From a checkpoint of a small transformer trained on Wikipedia.
Architecture: LayerNorm before each block, learned positions, biases, tied embeddings, attention and MLP in parallel.
Training: a variant of SOAP for these matrices, 133M tokens, 4068 steps.
Each number is 500 + 25 x the weight over its row's rms, rounded and kept within 0 to 999. Layers, rows and columns count from 0. Numbers have three digits each. The size before them is the row's rms in percent of the matrix's.

# layer 5 attention query, 256x192, rms 0.144, rows 14-90, columns 144-191
101:489514524476526535459504492505531531491507468503500483525502510491494503525516507522515528511499501482506497563517490500506501538487456516566520
099:493525537509520485486488504471501540505511490510495538511493488499472524520484498491479487498499464471542502501505508468516519479474508515512515
099:503483483452487481518525512497528516477520467500537479455540530492521495527484519445541502522512464494474477482485500534456470437499532538512463
108:522498513496491490510436508547501492456520507487501510522556471513547496531505481504474505502476493500478538503483497529492534519504562487486518
105:467534494519459503533463472534523514484527477489539502539514511466482518540502505521553474531508501471479473515508506494505483522477498484523508
101:495467496517512500455480492514512502504523545562505487448506463473494491473500485534487501552536486515527455499485541531528496497514436486500492
095:486459458477497450466500500553474557518483466545516497456512502524469469479501498508465508494501534486482505537485495466488503495479512515523528
109:481500538553481475491490457482533451485486471476489479526514499584478470497504487501503547531477530458474440486474452514526464494488488497480498
097:514504489491470477529513506504513509519515492519502503491500510505526489532466463532431508518520527497532488488545466467501505530503499473532501
101:564498476542509521466484554508533518519487511502492483495449500503506482514474466482491498496469499500535492530506509516498495449519468489447539
097:452498499538499493517501527490510491487527540501486512512497464488505506446552488500530487517503482461509495519489503551503503453509460512499493
104:486540521521531492462519519482498532515518483480504465491506492459518517469509479500497493526502503510494455528531487486515502479452500493514518
096:534475484503501511517492505506553489527482486499510492437494543520508524470482458472508504471468511488507500473529558504481495530483494497488541
104:459516494537530508514478542545460497525507485481492462508526490551458516485475518507487504508539458489496509457547508520494475491482546500521534
101:504512476508445475477505494499469470523507501537526511497442533437553506456519476504514439554502504493514470515522523516490486518492520506486432
094:532530518455497489469534502528491485495492495478533499524447514531540498510469422488523500489503485509499474521497504551492499483449499474527518
099:514465521484522519461514502529512494458489486487476482503531529523506492475488486492495498501492537479459537519546518526478533546537518470445471
105:507499444494510482504448543495523453525509498463513480478486429485480505519513563519498500499530502534523452512532500514520478476459498512520468
103:486494474485484462487493452567490489527538522517473469487474519541512461518472482506492465477496539512512474528509472538494486475536491495493503
099:488509503490512541437519484445549491539498504472524507478504529505496501491514476536504497482507514557491494540440481498501498502506501482485527
094:457531513479498513502487523477510482523462504494470517521482522489514497511544521468487449512472516522487493488513452504484500469522467504521500
104:517508494485483500468459549495484486477480497508487500531469484508467532485477500536483543460507497451486511500495465544540499495544473485507483
108:483492515553513438468471480530503485505488499508539491488502482494505498539497493469554470503485498536501489483549455484474450550472487462456495
109:512524512520500500498500505541490488502520491485471520470462512468475504536490509466476514533484493491506521511484477527537499543501453518478503
100:495514483509508537516491477488495515519477539482482487480499496451541471500524509519459474504474507497491489516545487531515465459486479537563525
099:482498508496513493537510478464470482500494490446479514512462506517536506521494522484514517526503470518480448533494465525476470482510498498478533
102:471486486499491455559450524523517526518528494483525528508487468511471478453466498471545457448504499473489461479493512528494513461515521485512473
108:467509479514501519492465569481484482523527513502489492528469516461509470479458481536566506513488487506506504537539535517469514502527485488530545
101:510483484458513485505531521449523435557497565510466511488506422496498472497483504492469534527495451483537505548510468465492521492480475509493467
095:524565472534489496477487493474490491514542496505517554500506481480507523482496489460487497525489556493484524485513493519514496455547485499500486
105:514535444513474481516498526515486483559472479515501507471499517480469501535534507515509527491429460487493501511476492499518508567521510535476478
103:509496514484472499502487504489520500479538499517528518479477483517506497460565520533452506496505486535492536495502533499471535518520535499536503
103:505495529457447544538472474481517476491487468485526494490473514466486506495500527519493512500531514503472507522481500501475498538518487515475537
101:509515495464473566531491516493527477519520509529517514459461511521518509494470508493496525518497461500473507428500483483545491486479492526535478
095:502504499538491498458510473475499532526462503519489507531534525525465462485466519507568483507501490468475488490513479502508489526491501470504513
098:511541463494499471479540530517532532489503461477517536477506463498512483542494442505483490463533525522552531473489481500470565496466525510501532
094:539508511513519508466496467491530521526460483520489529531523474524511460448513485472545533502494479521481500557497480529504510500492522535499521
104:490492482544484510550515508506444535492535462469506508449456522458504444515490506484507491476514513503483493476501539486528499492478456504504533
099:518497508511461491544505497527496451508470524500485533509505462430454542530487521497465444494499496487558472497483517512491499475490521524519535
096:529523475484464529545515521482515471482548479496477471509470537518536492491486508531472531470507525541481492507498489474506497503516519503511525
104:500528470508480491531532511526515484476518507504504518538513495465480499533529537515544441493496468527500503527505451491539478516543500495469491
104:525455538509497456523513493508495468451493455476549491481511518495455475437505500505509475510460497477529499482538502522535520495494529515561505
099:518489467508512490558515528493540492471468531497478475579525476446529480482494517482512490459500518477493486492502537498518532517526569495502489
106:490470514481446532488509479527519511485501505514473486498521479462483456539505532521477524516537523415517521534522550479507514501503461447484501
112:511471527487492518536485514506495478476503515500460489486442504523511472495540509495494496484501508479511431470513494524473466533478509536525509
103:491527528534481484464514501479549443519504500487503484509514534524522456500460503496533491504537514489533472503509458541459518524536514470481486
104:450483514501504492520490547531477532481557533513492485519498532470492499530502504506483522508483494470530445459456525492481507436506511509494540
103:421525483492521537537532528527512496497481536487487474538507513467481477524519511514503483485511491500483500551443497503529492484455498479477459
103:498493488473497493451567473472464532493532463502531513489531491505491479491536493501483486434507486478486487553474510496485495518543495505488511
106:485481536506506472535476518455530495443558496515457501450448487508554489498499486491507563504524517453532494569509489478458493480515480495539502
105:507488513482505518491530486490521498489482494514523459499522528574486466479504485476532480538492470508458471508519487515503497497494529515510476
099:469477527488504484520467547510535511522472512443525471501504518482484490503486521455482496508484462526499514548500464478554444477473529478502500
100:502508479495505493499478516545513479497468491506444514483512521517487492513502454511493526568536471496452463519532459449492491472473508501512499
101:529530535465494515464517474509512471472492491510522521489495521499527527503478536505477535506504496487507523582476529495514510499507549489509473
104:481530486535506456531555527447509495503487479468539530532478502453451490495529539494458480497494503542514478514460510489486515465522550495481494
114:506542529540498522508506478507542519464497515505535520499490522498481490518514505535513517484546527466496452542494511496444482500475507510512535
108:485517524456473507523504495476512509513491506469488477524518530510495464443515491520492536464511517483493547521516475530530483443500547525501487
098:519526517505508506484476510527531488509525546514450546536500498466498482483517544473488506507455536517507499468539515478524509512486557544535527
098:564545524489521479449474542445513488452494473501506453503512497483515511566505494519490545478554494512500493481502511509471508517460509493468516
103:481527533476543512503500505455510452504493500509522514546477479490509521454511483505497489493518516468507529468490484466501522509469520487523538
099:533486466493532470541511504499512508507492474518510468515522507464504487487492527538542483505505546512490532491511475521496480515538464458495521
102:470515500434479511523514497518521457531504527494479496521532476491527500482485511482509489472514543508491480515531517508484515481442504541482506
101:498527475514525504493499457483531488462529520481504521477502472529515490519506539473488535483521543490478464494492526458494500519482478488503503
099:468443500472497529519489481474537478506504485473504529491508522444523533543492521499486512549514517480490478522460507489500491476538464515499493
112:478490493517503527482500492515502502514491546503557479522528504502526484464527523521497534510493524541491528544532474569493497506545495509449507
095:508548493495538483521489477522538541498498461484493513522506459449516487507495549497532476511501510536497518502493483509535482519498513483472496
100:495500543519515516534551517477503525477517508513550484443519528528470479532517500474483529531531518491508488471511519474549501464493493484497527
101:496491500449508436457493439496501478515521508531472504492538538501502523517506538510540475458529490486515482509495499532485494502481477507491487
103:498490504467535478488484516514464536446506512516506492513460510531515504478469512520525496479459499484490493496490497454514476479474528483476487
101:520507464452476550499454506500529500526488510502509533483507540539520483512500454500455451473567507534558473473493510495460523513506523533489497
108:512510542459453498457453484441571485502519526498487465476557527524519500492505466541498513559530459488489509516508528514487513503530529502528502
103:501507483490518521548507507498471483506487471475525561510498543503516517514519493503522540507459495533510515491529529457486479522482528515492440
105:499538503483493508490535483535521519535494524516505492485510546470495579468528500504489569511520510481484521485478507469475491483534510490489436
103:473533532482491506528514487481479486539494487459456498459528507477487500486505485476472515516503476479447520487492493516503499495500464498531498
098:497488445527503511518524502476479496509450492503446487494517476503515485501467522497566489553487482530508550537528503540510517493482513492466524
092:519510512498491479478513459480501466480527485496531484503508495505496495533523534504473441515489533463472491513498467458458485441467505513511516
106:480501528463549511515503498443460507500541541519498511517503465515515497466515503483504485445491513536449518529505477501522509462474489491537498
# layer 5 attention key, 256x192, rms 0.144, rows 14-90, columns 144-191
104:516504471493522480495501557504486531495506479533462514543446481496532520519455482514453449472499478530524507512500506515501495497543474530478518
097:495527484552524513510480486542531499501490513486480539488514486502476459459489509533505489545514480501510481500472537489503463473482529510489509
103:491514510491484483514460505482460550475522469491489518476511476465458492494473503490506484494480520541498498483477473479485454508538517523453497
110:505542519551472512539508471507484477482528521534486493455537461488481523513483452481497471487489472560521502499525463504438511473495476522521489
102:522523510494497483490492512475502517465537502477540474454493484523523435494494479520539512490528532472495474470523483489504480523488494483537526
103:497480540497508493534459495478519493464506522494540527491523516490508485489471510504480516468523492508521506493506517542473494520495501475498475
097:483463491514510484494494463575524488465471473503546555492502500510517489509540504463496465529496499524466498510507485543526521461510477565472547
105:492466523516519481476474492533450494463536494477501482481500486541494520507501445501497540499499541479509464508489499522491478457469479485534524
098:502511529471490515511452491504475547501484499496452539498493481526498467496496510499448506517539520542510483499537442516522482498484542479514458
103:504533512493527522492525515539489521539448494491509513490481495477498480467500475464511453446454512461493452484529507531519500500516518519537505
101:517507457496493509485541545552520491456498503559481470536489499492465462498539507508501486536498475494513500471546453461511500508455511496540490
104:500479524492504487498464527518515524530493527479495468526479518448498480531507506519501463526512485505504482517517458496523476535515528551494488
104:534524537440473530506468464552496507542487501440498489447500522473493545496536507514478511439445488549479493468518525471474529518514511484522465
102:509493492506501505524481508476523512511522491486472499514487539455464518504463502500501509453511500523516524472571474470492510480506568478500474
102:558505475537440462489494521525491485459492487500502487531497486516528498507526504507480540514510512523481529529490517492495474531522459525544481
096:501553532509512504502523517516471506509503504504464523533433498510512516488506552516515482479548530488504511481517509489462549502500468536552495
104:464491505504537503494532460534491502475497499515448478443497523525502491470466493482512474501430480486517507455460515496555509477538516496475506
105:487505533525506517504508536494485487470522462462554506477513498482483510480472508483502486497502473504530491467512523489549493507508449462514498
101:486509524526483472489510464507454481458493543501485514521499494509492488529529532489502505475532480538501490568491515490540485468443506445471476
102:495493521497524514541509470473501516512506468511502525483505511554466506503523496544505491484508493504498519494443455494532494538466491511510470
093:478525464482507521458500466503504491487413483513511504491539495498520540541452504532490467524441495495511458509523464488490495536475526523507493
105:470513536531526499497488540455505501492477453512511497467497485483469514499539527531512521512534463471544468542481474516513469487571510541457473
098:493501465475518509490525484519513518489503463534487508486492503447482489516442514456458509550487517489517499481465506545493524517477474496527493
108:521501536474470532571496504469498476510521538494536500469495495492521481506478453495507515524472464545490463500488486484504509507536467548517500
103:518473482533508459451542478468473522515473514541503524514511498477510468524529491530422480492489499511496510499553537524515484439469494529519491
104:499506499470459489477519484453507512530505477529503475505501524424500526503420533480451543513496511484514487504488472515481467507500497492480524
102:484487483509523545527469524507503477505513476513528504488507479482461501510496522516498477527481482471497447515498514486503505448500546521574497
106:490502450530465506513445536494462444502527503494470467503486511470498462560486489515478461510507499497507491483489519465466545517469555483544526
107:485515488496512489525485483469534469511478528485477509552485496537560563502492516528510471546498451494569517527493465477474501471499500472533518
104:527554503518511505501504515480507507535531469463480456468513482471505472454458529517522528517530507453461474520525487543462509468473518506509505
107:539520471496457552534514512529480485505508501479526516514542524518491505469499497521509488515493497510525508454506532498478516553516483487488500
108:525490480468514468507464469495494529495534547482509490481496468487510517525545524507495506522480543498535529507485498490508504469525504524501453
106:487457496467485510469509518507524472495498493519514522469522496477523496467474501515484455528526498502496490570524465502488482504538508492481490
098:499480471485458490540521483501497476499521497505464520440486470515480435525459507498512484482488524507515498496500431464516451506514496530510472
104:497486499489527499510498471502528501507492497520524422536520536499441504497504515490525509514509516481481489466503496518487546501486507478506493
097:524498503509504540463496516496505562461478490502544451469467491533487510506472498533539489500516533486490477488512499508513552494459553565471481
095:475499480466554480487535516473549550499525458486541481527464533501438531497497513521526497523501490521515580531497515520502508505494454471525479
101:538483512532530542528514523499481491489466512471505550479515509536511491487505482464537515494514519504483494482521524518510472511495488483488494
102:485458536483454499544487510490512523522486505458511525491525491490512487505496489502486479483502500471515480484515511517486524478527505505466486
105:509484497467515547498478481468540530496549511480503489498486547509548487500509505477504461546496530516422452517523507550478485510522520495548512
103:503456455496523504537515523516506441524493514505466499537498485493511486456515487462502543511501509503482480479534448504514527503500459524520493
106:498501496488517497508529495490504488486506505499497506503506520455466472492535504479510497499472471525474552510522498558497419470478504504494533
098:503498485532443491539529539472539508479470490548495467525503504452498481429509517495485521505488524533491494505480533514501507514508518498452515
106:496517471488526488545465504495470474512493507490525516539544531502491493515520498460498492527509493486516441513497477513505485477510467470495513
112:496520475523512506510493529506491484487523483481514536481455502523535534520484492497520478515495507479493487505491523519506458498474544493483447
101:508520496521494508497485445507521461515507453501537486553465557559472506547510508492479481499543512491503518527500480443503486491499471512511488
111:473498490498516491495512524517481518510479491511517517489516496540504512507478522490567578490484499547502445490486515488480467496485518520498492
106:496522490446505500501465502502520501471458534522543446477484518494495477464568502495484495498497511534505521515466470478510483487450503504505446
101:524461529494537490504491503506494504500534502510521513502504489467481553513495470489483504503529496492471520485498488520499522505463523499505535
100:483511487521498530500456495488500512448525499452448521500436444512528484533487478508517488538467522510481471539475431492508523537503494466477534
097:568500540460498521469498495498449469539478524465501490516458561498462486510527512543535541483484503468503510501473500510444509518523509475482467
096:510453528465500497517484492497547526528483533509523537460499529469570536532536504454495499512498479489502470547494497550509483503514496510462495
101:446504469509493498475516485523467475490472507519512495527497494540427543507508505496541484504496553502517460476517517516491505470473531493551491
100:525466495531473487523518484479530500485511489514522503488501495506526528474546496527491494491498483505464476515486506513499503492480533490485537
106:514496483489475504484468485498519506539458513474530529483508494494483475488482508483517444525510481502504508508497506445523497463494547512487490
104:517498508508543496453498525480501556513552485503482456513522491488540507478478528524531533475514504528496494503462497512483495492509442516519471
097:505507521499502540467488490503453482474450501472511503496509542504502504516484524518475460504449531486493477552535504525508484466488528499525468
102:500505485473489514544513470481518517538491548519451492512542472523478498487519515478508472522473488480496499518469506532475489503456530549488506
099:508468500522506541492466501491537515479459488490523485499481517498536480492540463485491505504530499474487446450491547478493455482512481537460455
108:484501501490517469520529515487500476546486491526507475514519471468498516496516490494492508508478471502521517534522475479473501486471506490466511
094:486512512490504511458462508491510497466516510527531492524503499500508515528521508516531484546510510500464475474482525446491508464465497504518518
100:504530512489500498509505492523474527509524523531526476483508423511517479465512494512522481502487498538489528535507540508502466452461510514503498
096:518511484540470472508479452493514501458479518478540489504508492568490473495479521511474495457491522510507548469496486472507418498524490523488499
097:510513505465507516493475545530560513452492486471488523470519458540523532508485501530504465497509434470468541522479515459455504498482509525461459
108:495497473508482545520512470476473512538495479525528483502494525476475497473464467534462529462511458439496483459530452530510517494468516464491502
099:485524484507534476494493512540514506478513517516467463526510492484535521478517499559557514577494518476461471491498502526514491492465486500485532
090:501532497496504567507502496534504489475479524504541533474488506479463489549548499470441532520503512541510497458505463492485466457523484518481498
097:506548491484509458515461483472521516493493523508498504489516495496517512557467496516493508535539454524504507490502500497471516489468482516492494
104:532513543487519431556493517519513492495508542488516423475486524490520512504496519478526481460487509531521496484476466491481459483472535500495493
097:505500513510502527491503567548504507485516490495509513496514556489499502557495468514475484490484470484525496521553531518499481514471497497491473
100:512518486532467497492512495479513495485516508490547508510499502502536493542488524489471508506505511465495531510538475475480472490504503488478457
098:478524503504530498509514527472548489500494494463470550503490476500524456492492484475513514506475519503495495485504545507511494514544535510516480
098:537488496468485437505453456483504508497517523523479534472489489445460465448500511547478515488476551501535522500548517506496483526525507512489513
097:473505504521505556514471439485491515461484521502496532517462502492531515518499477511452523485504515499497517534496492497444495499545550532505511
093:466500474468509532544529506478501487517508516528476465522511551467481521482506507462505563483458481518498510477495530488534491517499540485509510
092:546503452501517512505538488518521511482505498509429519499489454555499530530500483519499478489465532514511468474475450464496440473493497512534480
100:493498466506517504500481457472533479490546512522472506527514504497515494504501493495488462499502478518514538550454483505467496529466508484502466
# layer 5 attention value, 256x192, rms 0.148, rows 0-63, columns 144-191
085:486473488508533498518506479467501487478492521488560549454512496501541506478465467504497496463506559502513459515466499505493529500533534510455499
096:513494473514482446497485516530506537502529505485518517466553499538518498517481525480545522483491482539499448476509508477519464480512487471490465
102:476496508512496512521523481497508544543427469546474489492486496497482493545490482513509513483481458492484511520515492522503474506490499511483515
094:474504496509563498550510475493550442506512496501529479519515527525500548506458499508491494516476481508471525514498489538509504514519521493481519
097:511489495502533492452499528524494484520472508468520516512443510529479470510495509522515506489465496558518511542504474520477510493490502513458469
101:512564518505525530535519498546509501518463538506486498498559534513491514507453533512522514495469511490482525486539506499487474545477508514513503
099:467460525486508452508475490484487497479445521500504442468518509551480493509477507534501518478504504529518493510516500468470452504508482514481508
099:484500507519513447479548552490506544473462465471459518517510501521481531569481488531471516481478463477491495491501493506505481503487512506493481
098:486492468542506508499514529457531473498500494489492478581476464513478531530477528484476506467510447528476529506502487497541545517522494478518501
094:480499500498516492504483514555487481521471549448448542502521478520543514473519512511474507539508513475453489484510500531508475532493481553501487
103:512459544494498524502464559519522521463512498522470488519489486508549519515511505462509485529477455527503457560520498524486525465501559484500504
092:497453546516502481488559514489466538491486516470526492543462532532532509489466507459487549508478476503513507523471514542531494502483522440514471
100:510500519522451495513528504485508524475535504521507532514508519500527523465525504510509544567516473498493498502501542490505489475500496515494556
098:496496432523518508502526500531523526504506528454527475466522515509495513484513518505522487470463519497476481489541464513491493491487522496523442
099:439491505537505499484504525517485496521475503471505496528529522484517494491474530513509480476503525549464524510534496482491470486539506524503505
093:500506509535445518523512517494513483504540506511506544497519484455509498527479471495506527505513515480520523522479549500486500519521533507524508
086:464532506526503475521484529490516518497469526512520514517510508491486509478506507455537487522514512472482510479526505538458491471545506570479517
096:486497511503476498527523502469523508492538523537460494464511449501497485500493538510482498467533500474481559502489542468493476494554537536482500
099:493487535499432459479478422471471516513468504477512499515490534490475535483486517471509506506506471509496503494483472517474508473505507492522468
103:490476518546498497515504495458492474519487529514477503505529508441508517482508524474520506458525529454490511515547522471453513526454457541479509
090:522473492457454469508514499486508476537523514485504478477525526466490516478491483516501489502500479501534486426519485491508486521486524509499542
096:488524491458528505498471486526479509505462529492482480511490483553489519534519485503504467516518475507464489533498517503499491498491523485455528
089:461504552532486496487495478463518572497473475501494491509500535530469499489490515495475494506489502484534538532519494498465501493471504522478497
093:524526508459510492498514435499540485523512469484444470481510481460548463506498481481510483500521514530470486497505504494498514492538507511514535
105:482495539520511489565506506520489501497495527489522498502481485499529501473481485474518490507498523550478525477481538515460507534475465515527526
107:474520545492484513516508489545501506511480497496514527468461504474489499488488497526526496481492537527517551508500543495486495504507506522469501
096:469481521485464487524473550463488504506494543516476508512478500471474532495496504461471521516454526499496479430489508511512534525520531457584472
090:499469485462453531502494541470501524543527486491497494493499528537512478492488527521457503527523493464547502541547468536535533495513487495510489
112:477531528545483509479509502503512517502476470477528491519502504485510522526504531490525492455462539532546443517530474512546504525488502483483462
101:512499482510476532547486518505511470507476512524435526513469503459514507513497462469499517564513542479512490493483513498472513528468462510512543
097:455515499509510481510476531516566537527496492501519496515496530596497491471512506525503497479513511484502509524539507499506448496524467521534556
097:464464468510486515509525516456512511458512532534529475494532482500537484456508497472503550477534519509494465505506561451512500490497495538549536
096:547466499509512495454473538486483494487510475468462480461510510490489489540481463515538461478475488483483486533532468541476511528544470498476509
105:526504507516498511469502506504466514532512509510495477531476519491562499481484534477505519503510455475499543524446503520501554461519520498488489
099:520521482443475486508491472478500530510510517520519476483474488466527559498459469492480510542530440506526452498509464492451542523498528519526489
096:494448485462470520509484490514546437495513495529462474514516466470527424514531485473453530521510495524449501477510510504489488487532547520495499
099:530517492469507526482527498523517466519492521506535532510495543506496524520534504502496482462482514521567468473493509584477482529461497469524434
099:494519478487470488488489506501477479504503465494533519485520497502534535503485460540540499498499503533534498497534456489526500480491467441514490
101:505529519530548502500523490503510480502500521507506493500473482473467496529453508495507504515455501503548513491525575490496515520564497522536439
100:467470510515541547498520493488534478534527470536502486479514532530494510505487485516523488469449463510483450502517501534508515515475525554453490
095:514502500514516481504484508480475483518437536523503491503440502495459480488482512485531535475523495493522533525513524490487457491506478462522508
089:474482580482493515453478521488560471520491530509482529501491539485524467514552479487544528527545499509533488520486467497475522510493493491492490
091:471491503493490490481494522530547566463476502505474501509519487522471475456466508507501520486513465543531518454493516470510482489513466523475511
100:495505514515470476558516502493536525469457469491500498496512487478487536485510454508499497492493518482503504515483522488528539507519504489523512
106:493537524492456529492495508479499490490496518470499483518501456491463514502526506507547475501524500486464559489504551524491499491502473506431536
089:494490490538507550485497450522469498500539535535508551526526484508490502500505482512455484502464504509536486513483480475481460552536526529466494
087:521523480502509480515460474503524509501489529496474512464471510482538518486505486503524548503528466475555551517469534481524504473494476473498522
100:505466509517497520498485533501464520469511493523467486534502496474553538533493518488500485523451505520467553465493488486500527541552450504546492
090:500477501505526528522506474516515493500493480490499482564484501509503500490518487496505491509494471490482524487507476501528544525535501548546449
095:488571527496444466488489538526532514470495496550483492506488485522483467475539502494533468520512519500492525474463515480465447516468516445514510
101:498501529497477472455485507482524508517523505442535494531468487469468536472500489524476479534493495490520490445497503481522507500501482525485485
094:462477498506478479460515485480576505496488471550491505444525480488511512519489479468491496490483509468518455496516491467486533530480531489504528
107:518513505493513487536506486473528519554471525458499484505509491521491461528515549510506486453507510491460501525501510501527485482469485477498495
100:482484437526523531527517473463475505468535492523506482507461558485510512499505530516520547563503501529504536480480544477504497482508504458498456
109:479483511495523517488509492508503520487510508504490545540518504546515544453494542486459510534479465542498530491478502481531499488509514481538508
095:529535464522505475457475475490516474513527465486536588473466502462523482486488521498532487509503446492551468485442496467543501484511493525473456
093:482496472500508493509484503478490522519508530480518475474518537471450492529495502504501474480480522469518493514524489513476460485458507484479486
100:499498502493544500492498502493517532540504519524524488457513500513491512552501479500565460483508484512484454510525517504471524494531479501497519
099:527488506510511487486503540495523512546453514520480489480500476521491486475491482496476531554537473480482493513531496497523492483531490519514488
112:519495483533469506537508474458459510506510484502522477501506507499488519510469526481479535574494480486510527508505447503494527471528527471471457
087:487451474475488499513464539467488498454466503512481433464461515527490502491495552537476510488491476491525516475493497532501497437527484479506556
085:565498495510476500517482542477483476500498495472520489507485484494452483526504507529496485476485453473503502480493515492530513479469525504519539
094:481500509544514476488520534450524518537508501484519461553547520535511494513531532512479437513526499497488524493489521568518522483520538479495491
097:492545474467494516492463474526460518509520521486516512507484510487506437494488493495503509479499499473489487496486461515531493491489481476546512
# layer 5 attention output (transposed), 256x192, rms 0.132, rows 0-63, columns 144-191
082:480525496499492456520486467485540474520471459490495498482490544464505500506470528491483490518470551519467469503495489513509508508497460515505483
094:464484536505510514494488525499523484504518548496535473526473528478510472514518477523516509512492520505476485495527500490523474507523470495482516
095:503478529491509517498496439459516517445504507439476462469490468489522497485479510481503518509524494505478489480492496483504478512521530466538495
091:480511507536537499472476508471505520476476513542454557461455520481477482486482509495532518505526524496469493538504506455428494506444505490515521
091:504487464537523486507543453492505530506507539443519492477501534484503524447505468498530516498459499472492511483499494504520512510496514486504505
098:518499449477456475495466494505474478459533494496466493499481478487504487550476469517542530480482428513476500488487494571480479458486515495525507
096:511514542545499461514527540505501498495512489490457525507477523499522508471464486509513503451521527476461527473495503527543561503496518475515505
093:511492519500527496452492492530508440526518508496553482498469453476484478469514492486548549468481505540486494549525551527517503507501472511514491
093:543488540485528520457484491465480514526529522486524530528504546565501515451514523532550473540514472476488522513489529480499485489490454515499527
090:465497496548495493461488441497520493488475493525523507498485486515489501500499442480552495515488475509492522489516478489477526481519440517524509
100:508551493525441468475491483529498536495480494542498505500483493482470502487474522535523492495543495495514513462511526506546433545507450520491480
091:564522486495510460456492454488466518505461478484488491478498511489482545488461522524495472502542493542478489500477455465515438490485534515466503
096:531567501483510503520488506488450502558504529470518501500527452513496503555522478516469456524521528504499480505538522486490516498517514476491474
092:455505531503502499502490492431522513499482511534502509533515518503497502540473517488542504498494540519490510511502473507484449498472527497508507
093:499483498507502515458513515532529524487502517517507522457491483538540470499500487497492510474484527522531493449494487531527510517448487525496557
091:512507514501523503536479490480481556524477511536534450509489518477489502509481516483546486521498512508489526470502480478452492503552447513534483
084:506485493530503550548521509520514500486574512505494478502508478460519511552535483553507497496513479509510490524514513470530514527518524467506510
094:526475502495503542525517551508453480506512487495500495502469499512479531480492449429497504526481506498518518487452496494479503487493440470514516
096:462525465515522490471546546539516514522540503502500485489432506539504512518515519512521509539498504458479459517483496499516519521539482483508508
104:509520517503480487574494553536545512517507531472469544528506449511504492539472506480533486544495474484494508486474505478535473495501468476539495
093:502525496507521500511520503501518473512517505517537521520494488561490467520501550536489465456494538520521507532478548486499499502505494521487496
091:547499522528537519431537466488515507504550498525499525518513495501463502488510520458550480495466478518494509448513499554510517527483503503523446
092:472491484496527495453470510523509464492445511483524510442541471507485475513515497506494472534480521526530497492461495506511524490523513478508508
091:451514468556496490505547537487502470494537492529542519457490479483566490479492508496472529499496513484497451464470530552497499489486509489490497
099:545499504488490525599492504439507493535473516528520512479562483469522521523499509520469505485501477506522480506543534471485518460523515532490509
095:468475459564562505561490541466493500494503487510474465513519488477510485482509522479538486503464500480505482476534438462538490504519493435500508
100:511518505522476517456486497511480514505520437476482510541516433564538467508471516539463450517516491525519488514503516487475479527490459500464508
090:501502480535508486451480504458516489486492515503496473473462478553471476531514490477507513515483519501510510500499497499495492493459468502485483
100:509485473495500514603513497497507477526478514500486465506493499417472505497503507507462487497531487496422500512476569546481482511486505506499516
098:465535509483512495522496471543464510444523497504471462476465487483473485506505499479503456474486510462506455517545503482485510510559482512532484
089:524476483534497542485507487464476512522495507453513509502464495586501465539525470540482555487499500506474514472480471540520531477462466486521494
092:505537502500482470561488488488541509519479468457480490470514476479491490522529535549491502516475497479509516509506498510512485509516524468435543
094:478513519519476485483497500565452506540514494512489487502493478474542537477488537508467550516510523475475521521507497454512522456504513518513512
101:520505520497498492493503506529475463497500532507466526475523454503461486532491482498531508499474479473525498478477505446481468499452521504474504
093:486494503541542459448520492523474441463504506492528563528463533535472488482503549502517451511474517465503473499496485521543497458493495523492540
090:457563513553476577497482494481493504504485493440524561447470547480519516459490478512511486466469505524527509451517489508475498521505479510514521
098:505523453499457493499492492542471523484491505433475528482447464512514482480458511483499452494500475494512503515468496467499472477520522494472532
089:473484497512491498475498504467479479493490526474462480532478539493502506500465505469505513499500476505523495508496501515492507520524522478456484
095:489503460523496515569520515536487529503490521511535462530536564469478494506495508509486471490488497499481465482503459513482474521468489552526586
095:435499504512497515485491455533505518519469509477504546476494492499479506505526460522480541491549460512519552531519490518480482521530476491534532
095:530494495553522483534514489489479536473507521493500503495501487522527513480508470518457509517479515479482479456500511484535522533501535447513510
087:519496501529521508509496475525477509528463484475503510524521438505445517556481515474476515493519491458519516512487472484542495491517503531486473
087:503496514480461572506527465474512496515500474489485522513489495516508519473496491498513483499509492487499473471488478498528488475538459513498458
096:511493482488499487506516511501459498511502514509428504492529532441537490532491503517478505523487489492491470502495495490425487503491512515503490
097:493496458450502503545502473511524497558530484534478514487458505435550484501462481497523498507450483484527477523486440465497523486501518498504445
093:467487506502510492553508505471521429521504500468457477469478484502509479490507495475498457547524495522511501501491488552521513479469439473515546
084:500525547506490486493511543528488475530487493476517453508530527520486474519486493495496498489491499492496473507485460477497493533467468508543463
099:493556492492503484498512436514461491505487515511510521520524463481490486519443473508466500476580527487540490488506481478469505489514494494490512
088:471517471483503489478509491475484533500476499516491533440533465538470527513459490532498473511492477504502516557523507516482511504484515489478454
090:464447512474526501490506486493503500489551495478465494516514496492489507557513520492504508493513496529503470496567505484565488495508500516491490
099:521474512478520529520492492492521550477485488538519537495518533493490506492497497490487517439478523473514503515461524512552532492520506499494541
094:524539502483530484501483522517491533511537494447493466484443489459501493526472494492501511482473464478488480591475490568498463460487460507527478
094:516481469491526510456514498474457510502505459508512478517521533537518538470511517532506505461524500503483500456497497496482456504453544479523492
094:507488501482491477481515458523508506503513537473507517491540515454545520518482500492496464503509514516483491502495481495429509497504522447469498
101:468490496530509507448462521543498517505488461500460525472497518543490480524489505500449508495501533465522483495529460512465473465529474482498489
090:522491506497522494465501527509482480480449555522482466544499532467482512510487500509503495507517485521470438565523486533495519536504511504507488
092:498464480490464500514501504486520551523532488486486496522494472480533454513524507485504552504487499508497493453486534512440487499497525521471535
098:522491501552452475485515491534506473486491493527508497486512470539512474454568494534509501509491509493501568519505471528527479471456494512536470
093:446493562517482505467539488466472504459477476509529517493486496459524496528487467548475507474459505488522528482525511438505469511472525515495501
103:501455493445520486410528486565502506488514506504555497476500515525530521520531489498504449488519507489469512482500511481493518496453502482501496
087:462533475563510517453513482491568503487513496491520504470536476510483510501517466487443501468506518474462502499495498445497534500512536535485467
088:464495489560548531520536503508482470506531515521511493518508495484487527518503513533555527457479501514490531523479506491462528515503494519475499
090:566486428475488524506438527477489530487496522500507475448472512492480519517455501505518518470497550471491519525475513516482495499478486512502507
095:492524470514511523462451483543479534479458503509511525516502477448509532522485510502470507507530462499551490495513528485545496480519476522489502